{
  "hidden_size": 224,
  "num_key_value_heads": 7,
  "positions": "learned",
  "qk_norm": false,
  "attn_scale": 0.125,
  "bias": "all",
  "init_std_up": 0.0191,
  "optimizer": "soap_variant",
  "beta1": 0.95,
  "beta2": 0.98,
  "warmup_steps": 200,
  "max_seq_len": 256
}
Each number is 200 + 30 x the weight over its row's rms, rounded and kept within 0 to 999. Layers, rows and columns count from 0. The size before them is the row's rms in percent of the matrix's.

# layer 5 MLP down (transposed), 896x224, rms 0.053, rows 362-390, columns 0-55
105,241,216,197,187,219,253,186,185,229,161,215,168,185,168,208,227,148,144,205,196,222,205,209,189,155,245,192,125,220,198,213,203,242,240,231,176,134,198,175,201,178,196,247,180,121,179,216,220,177,199,242,176,175,179,184,224
095,150,200,204,211,111,225,229,193,209,189,177,196,196,166,200,232,172,178,199,135,171,227,221,174,205,193,214,244,180,217,186,193,179,155,242,226,235,213,275,196,239,197,195,193,209,212,232,218,204,214,235,192,203,211,156,178
112,214,214,199,181,162,163,203,199,184,204,187,232,240,206,213,215,178,176,214,157,176,172,163,195,194,251,245,247,175,193,179,242,185,231,208,144,209,216,179,232,204,164,228,186,180,186,187,196,195,213,199,198,208,231,170,243
114,247,189,211,265,180,204,139,177,182,228,217,195,246,232,206,203,180,157,226,248,255,120,195,124,231,206,223,174,229,173,126,180,180,177,169,204,166,144,207,183,151,167,233,204,188,228,199,264,215,200,177,204,222,183,197,196
092,154,211,230,153,227,198,215,191,232,221,208,155,218,171,214,232,203,215,187,232,247,197,230,168,210,195,209,195,237,251,199,239,175,207,236,147,212,218,193,203,199,202,175,225,251,210,199,171,253,194,211,206,221,202,278,211
099,210,225,199,183,198,145,120,205,252,192,181,226,206,173,141,154,226,185,221,169,200,160,166,160,177,155,244,205,219,224,216,192,153,160,226,233,187,203,202,197,200,219,195,171,194,173,240,151,151,230,205,219,225,144,242,198
087,193,186,217,168,188,254,195,212,226,173,192,181,216,192,230,193,285,236,221,196,177,158,170,194,185,212,170,183,197,193,176,205,198,207,182,153,214,206,225,193,188,204,200,199,204,236,191,209,255,178,227,226,185,225,206,164
117,154,249,287,228,221,239,234,193,239,182,195,264,235,168,245,173,182,199,189,244,217,162,169,234,184,185,167,255,214,250,147,185,159,222,237,235,219,192,281,159,199,153,127,223,229,194,249,192,175,244,199,189,155,195,148,189
087,203,229,171,168,202,248,213,202,218,172,199,202,164,200,235,200,170,177,168,205,201,174,197,220,219,233,204,228,210,192,197,165,207,230,152,114,229,225,199,218,213,172,221,158,186,198,239,153,195,154,176,268,177,182,215,184
110,240,225,153,165,179,196,142,189,167,220,204,200,150,222,187,246,203,230,210,183,199,210,200,202,186,225,217,190,233,187,196,222,205,241,169,246,148,202,190,199,254,233,218,221,239,157,201,212,211,174,161,187,175,179,218,172
098,142,243,201,182,204,206,181,152,193,173,178,164,181,200,174,216,175,158,151,209,202,146,203,192,193,179,188,214,203,186,198,159,209,190,211,171,207,147,206,259,129,176,155,200,209,231,197,228,206,80,240,222,178,193,235,196
098,225,243,203,212,245,220,179,223,174,227,183,184,205,224,208,193,201,136,225,129,175,241,183,153,232,199,237,218,172,186,188,214,181,196,230,176,259,177,176,246,218,240,177,217,156,210,242,208,223,167,221,216,174,157,189,202
103,225,248,176,222,200,252,159,181,175,251,204,148,184,224,191,172,197,226,180,227,210,237,240,228,195,191,163,163,216,230,158,218,185,152,285,210,230,195,212,215,180,199,205,222,185,195,216,184,170,190,248,217,233,233,266,223
107,206,231,170,149,177,202,177,192,206,203,206,135,233,173,170,201,179,238,213,202,205,181,260,124,184,182,171,270,237,193,209,155,183,221,235,198,194,262,181,174,175,226,196,182,245,192,213,212,202,149,257,183,194,196,198,144
099,222,224,180,185,166,194,211,199,177,241,170,207,252,171,199,219,193,164,182,193,226,239,200,207,200,225,164,198,220,176,149,198,212,170,242,259,195,178,184,179,180,246,141,165,169,233,199,171,180,188,179,175,242,204,214,174
100,176,180,140,209,236,208,197,235,192,196,166,193,273,149,203,194,163,182,215,189,205,184,229,262,205,149,129,209,186,229,215,236,174,186,218,200,162,215,203,212,218,217,159,194,134,203,163,205,217,150,203,202,194,178,217,130
099,202,157,231,258,213,158,186,202,182,207,204,232,227,160,184,168,207,195,238,153,189,173,188,218,201,218,269,196,213,240,175,206,208,180,220,223,218,151,166,169,199,171,192,218,186,165,208,235,173,214,208,184,154,174,181,201
092,196,224,230,196,206,258,222,188,175,239,217,192,232,203,184,243,163,221,197,191,168,219,155,165,227,214,227,217,153,155,180,240,228,206,230,222,152,197,172,227,189,300,170,216,126,214,155,208,222,207,184,146,178,144,164,182
094,206,190,187,173,140,137,183,210,164,187,187,169,248,201,188,224,217,198,216,201,184,158,191,229,204,190,164,176,168,190,188,195,196,209,228,194,175,230,229,161,189,238,192,181,186,236,198,247,150,207,191,294,231,207,171,216
100,215,117,181,223,159,180,223,247,191,117,169,211,191,242,261,210,188,232,159,207,226,214,174,224,245,229,234,218,185,157,142,176,220,260,194,211,216,203,176,243,183,134,189,201,189,209,251,192,193,167,187,187,221,171,171,166
104,247,153,196,261,200,218,202,169,173,164,210,207,206,225,174,255,193,241,150,218,177,187,177,171,245,173,168,167,157,213,224,231,204,247,129,211,241,157,208,207,208,127,161,202,228,269,219,172,197,198,152,202,233,238,202,230
094,169,217,176,176,190,176,165,164,194,157,171,221,201,166,207,180,205,169,187,172,195,239,167,192,185,170,172,195,187,188,235,191,195,196,255,241,242,234,174,210,238,212,189,143,206,177,209,220,198,190,188,232,192,166,174,181
108,256,229,199,198,174,206,138,169,218,215,217,215,243,201,137,194,213,213,203,202,235,242,284,242,222,219,174,227,202,229,229,219,222,226,211,180,171,270,209,225,192,181,206,192,204,187,183,163,179,264,158,166,246,203,263,202
108,188,230,223,187,175,220,189,170,206,227,196,213,222,239,186,185,155,200,145,184,207,174,228,220,253,186,250,168,154,216,167,192,191,181,259,197,210,178,217,152,211,188,227,271,213,213,187,177,167,183,221,222,218,230,239,174
106,234,228,219,227,226,208,184,165,232,212,203,195,158,252,217,258,238,153,210,211,222,233,197,200,205,236,245,218,217,144,234,210,181,239,220,124,146,188,198,245,171,180,152,227,170,200,195,161,197,164,177,229,214,218,247,172
100,227,217,170,226,227,145,184,206,209,195,222,233,195,235,162,152,198,199,232,183,231,135,212,187,190,171,217,226,201,154,208,256,219,158,220,167,175,200,175,194,187,244,200,187,201,189,254,200,181,247,224,168,191,243,237,142
103,213,184,215,192,207,224,139,245,237,202,206,168,254,198,150,270,146,238,209,128,158,184,178,191,212,248,192,175,206,211,211,180,196,181,197,203,233,210,226,170,229,178,224,136,214,180,201,167,158,209,253,225,203,208,189,190
100,183,184,190,191,194,130,172,244,198,173,167,215,144,115,192,180,176,178,178,223,254,186,179,192,206,189,125,271,211,247,152,163,224,213,235,205,152,147,218,194,189,209,195,178,225,192,203,187,205,216,138,248,203,170,234,241
107,231,138,211,205,189,183,201,184,160,180,229,222,192,243,191,233,222,190,201,171,280,148,115,156,202,216,184,187,217,176,227,214,189,166,204,185,150,215,237,230,223,176,206,182,191,144,198,258,226,167,168,255,181,174,155,212
# layer 5 MLP up, 896x224, rms 0.0588, rows 363-391, columns 0-55
091,178,195,177,218,210,178,204,183,185,237,185,149,235,256,166,196,259,152,203,220,161,123,232,176,184,244,197,209,231,229,219,185,234,259,167,157,206,224,228,246,193,185,191,191,169,164,176,235,189,147,203,203,261,176,163,202
110,186,158,234,253,236,195,169,215,197,275,167,204,186,196,230,181,205,162,194,199,187,195,181,241,154,211,203,200,159,193,213,163,172,209,179,230,190,226,181,146,194,227,187,172,180,201,192,191,168,185,192,163,172,192,160,175
107,185,192,168,255,236,253,220,247,198,158,195,206,139,145,218,180,225,240,205,217,132,202,238,178,176,251,189,242,192,184,167,186,224,179,229,192,166,177,145,181,233,221,185,229,219,241,184,112,245,205,202,215,236,207,214,234
088,120,210,232,209,173,230,119,226,178,211,165,197,216,212,259,177,180,175,166,190,230,166,192,166,200,230,199,198,216,157,194,187,252,244,166,154,208,227,245,204,220,201,174,191,238,177,213,201,234,180,145,156,193,214,236,220
098,171,163,172,234,193,213,278,240,188,194,218,154,240,208,160,207,218,230,162,163,233,176,190,200,206,206,170,189,180,229,191,190,212,243,206,211,179,196,190,249,177,104,175,206,197,227,191,216,174,222,249,194,248,187,204,247
084,104,197,197,192,238,202,162,201,224,222,222,173,199,249,202,191,233,179,189,165,194,187,204,193,181,214,230,191,190,230,192,166,230,125,135,173,179,211,195,189,255,209,149,213,252,178,152,208,240,237,224,213,155,148,217,195
111,192,216,225,208,218,205,180,152,268,215,237,237,257,197,190,123,208,201,189,152,247,220,208,260,170,206,181,213,278,188,173,183,141,228,163,247,232,197,158,157,187,220,242,127,225,253,188,217,249,237,210,199,112,167,200,222
079,208,155,159,176,205,208,155,236,148,226,166,207,233,189,222,211,235,208,251,174,200,203,186,233,161,238,180,236,216,231,192,234,176,237,221,194,148,213,235,163,186,217,229,175,180,198,182,248,187,244,199,235,199,231,238,199
105,197,181,202,241,207,192,169,247,182,160,218,195,175,229,217,228,160,266,182,232,191,196,230,173,197,196,181,196,199,184,193,252,221,193,186,177,175,205,194,217,178,203,189,171,212,219,197,169,244,205,165,204,174,252,233,162
092,162,219,257,229,251,173,196,229,168,192,165,179,232,190,238,133,231,232,237,220,212,184,191,169,183,194,231,193,192,211,197,172,136,213,171,200,179,184,171,193,217,206,214,258,227,199,198,194,250,186,234,231,193,239,181,201
094,171,225,299,162,212,200,213,187,174,247,218,180,170,170,197,196,204,186,244,138,146,171,179,206,235,205,189,247,223,253,196,159,164,159,193,217,187,208,195,186,260,137,202,216,174,187,200,180,184,158,201,182,178,215,140,216
101,233,196,203,220,166,202,211,217,207,223,211,212,177,217,135,178,194,183,193,200,219,187,237,225,132,185,209,158,255,216,259,160,233,169,219,195,178,178,181,206,183,215,199,165,211,215,185,233,235,212,186,238,223,205,205,215
111,164,143,212,206,243,157,208,219,231,219,266,156,248,282,218,229,218,154,190,226,223,252,163,184,196,227,187,204,231,173,210,257,186,220,215,184,241,183,210,187,216,205,190,220,189,170,174,249,202,170,209,199,167,247,198,215
098,198,214,208,181,184,161,199,191,218,231,215,215,257,207,218,207,232,207,220,233,231,208,169,211,206,235,201,193,239,169,172,161,206,195,186,196,174,196,225,147,203,240,246,199,158,193,133,171,266,228,180,232,236,197,190,151
101,186,173,203,205,213,221,226,195,204,161,165,184,166,148,167,202,210,188,214,200,198,236,200,215,168,209,205,214,179,177,242,211,127,217,201,203,246,193,134,195,177,208,186,143,242,210,214,173,199,260,206,153,169,200,217,199
103,211,179,155,152,221,162,253,200,232,224,193,228,162,174,192,253,181,209,251,168,192,147,204,254,185,212,222,239,265,218,246,199,147,191,234,201,174,197,177,188,178,215,166,211,206,252,227,163,245,184,213,203,238,212,168,190
101,208,207,212,225,193,223,176,214,206,153,162,195,209,184,188,170,217,141,203,196,214,206,233,228,134,222,194,248,166,207,172,181,218,178,241,230,163,158,200,227,200,197,174,173,214,215,207,166,261,241,205,158,217,151,165,273
087,206,220,217,172,245,211,241,158,225,185,193,173,217,164,200,160,185,168,190,190,198,162,204,217,225,138,236,200,227,259,165,128,178,177,241,170,200,231,155,205,171,198,249,196,239,198,259,162,182,176,210,165,217,215,183,145
102,189,159,154,217,189,162,204,153,216,150,190,211,175,160,169,148,261,268,225,213,162,221,202,229,155,210,198,172,195,193,216,222,206,219,253,157,180,230,205,229,168,155,182,244,173,225,234,167,208,237,226,231,179,201,181,206
100,209,242,172,231,214,181,240,189,176,180,219,166,220,192,234,194,201,189,209,161,257,182,230,143,188,151,222,217,228,239,230,180,170,175,184,187,174,215,201,245,251,219,190,229,190,264,182,203,218,170,206,179,186,227,221,162
088,156,188,196,219,197,203,161,213,179,179,234,245,169,171,202,158,166,216,196,161,244,175,219,203,189,154,230,209,211,212,199,198,139,254,173,212,234,216,250,183,227,162,192,136,146,184,180,178,200,196,176,208,212,166,166,180
115,210,202,191,207,217,189,181,177,176,202,195,221,259,178,181,225,234,183,212,247,176,223,172,175,150,187,209,193,205,193,185,214,219,235,216,176,180,250,209,171,250,233,267,228,241,191,194,168,212,192,168,211,286,183,201,214
107,178,218,165,229,225,180,210,240,213,214,172,171,173,210,197,166,208,231,157,180,198,183,181,202,187,197,211,128,198,185,158,160,163,198,198,228,197,186,222,219,196,243,147,254,178,189,221,207,213,148,246,170,221,193,258,166
113,250,152,151,172,188,181,195,197,226,172,234,172,234,209,204,156,196,186,192,174,129,161,222,205,184,169,183,153,265,229,218,229,166,186,216,203,205,209,137,147,183,281,233,116,175,180,250,160,197,193,203,207,184,192,213,220
102,197,156,201,233,223,231,168,167,210,219,206,178,212,201,203,133,158,186,187,225,202,155,191,221,188,163,210,218,177,196,197,183,251,187,140,209,193,244,230,209,199,206,212,199,232,197,251,224,169,184,179,174,157,197,173,115
094,185,240,201,216,235,203,218,169,192,213,204,158,184,249,186,193,225,203,205,216,239,211,177,218,155,183,184,209,255,199,209,208,177,216,166,162,216,160,189,191,170,246,269,200,246,192,201,220,159,221,138,176,159,159,264,225
103,156,215,221,232,130,210,200,202,178,174,184,220,246,191,140,160,163,184,226,248,188,192,206,148,197,290,186,227,211,219,213,247,212,181,219,217,184,186,186,222,188,201,190,270,200,203,180,232,231,139,216,148,204,218,161,166
111,177,243,232,176,261,183,233,210,254,208,150,210,215,222,154,160,306,228,214,174,202,221,162,177,179,211,197,169,208,198,228,231,171,236,206,183,240,155,244,213,229,206,185,212,225,195,152,195,235,216,211,208,196,215,192,178
104,195,236,209,261,206,137,217,226,244,227,222,162,190,184,166,196,222,212,217,209,189,164,179,235,237,215,201,163,210,212,173,169,191,131,104,178,173,223,215,204,200,189,173,160,210,164,215,241,227,214,211,224,256,235,243,184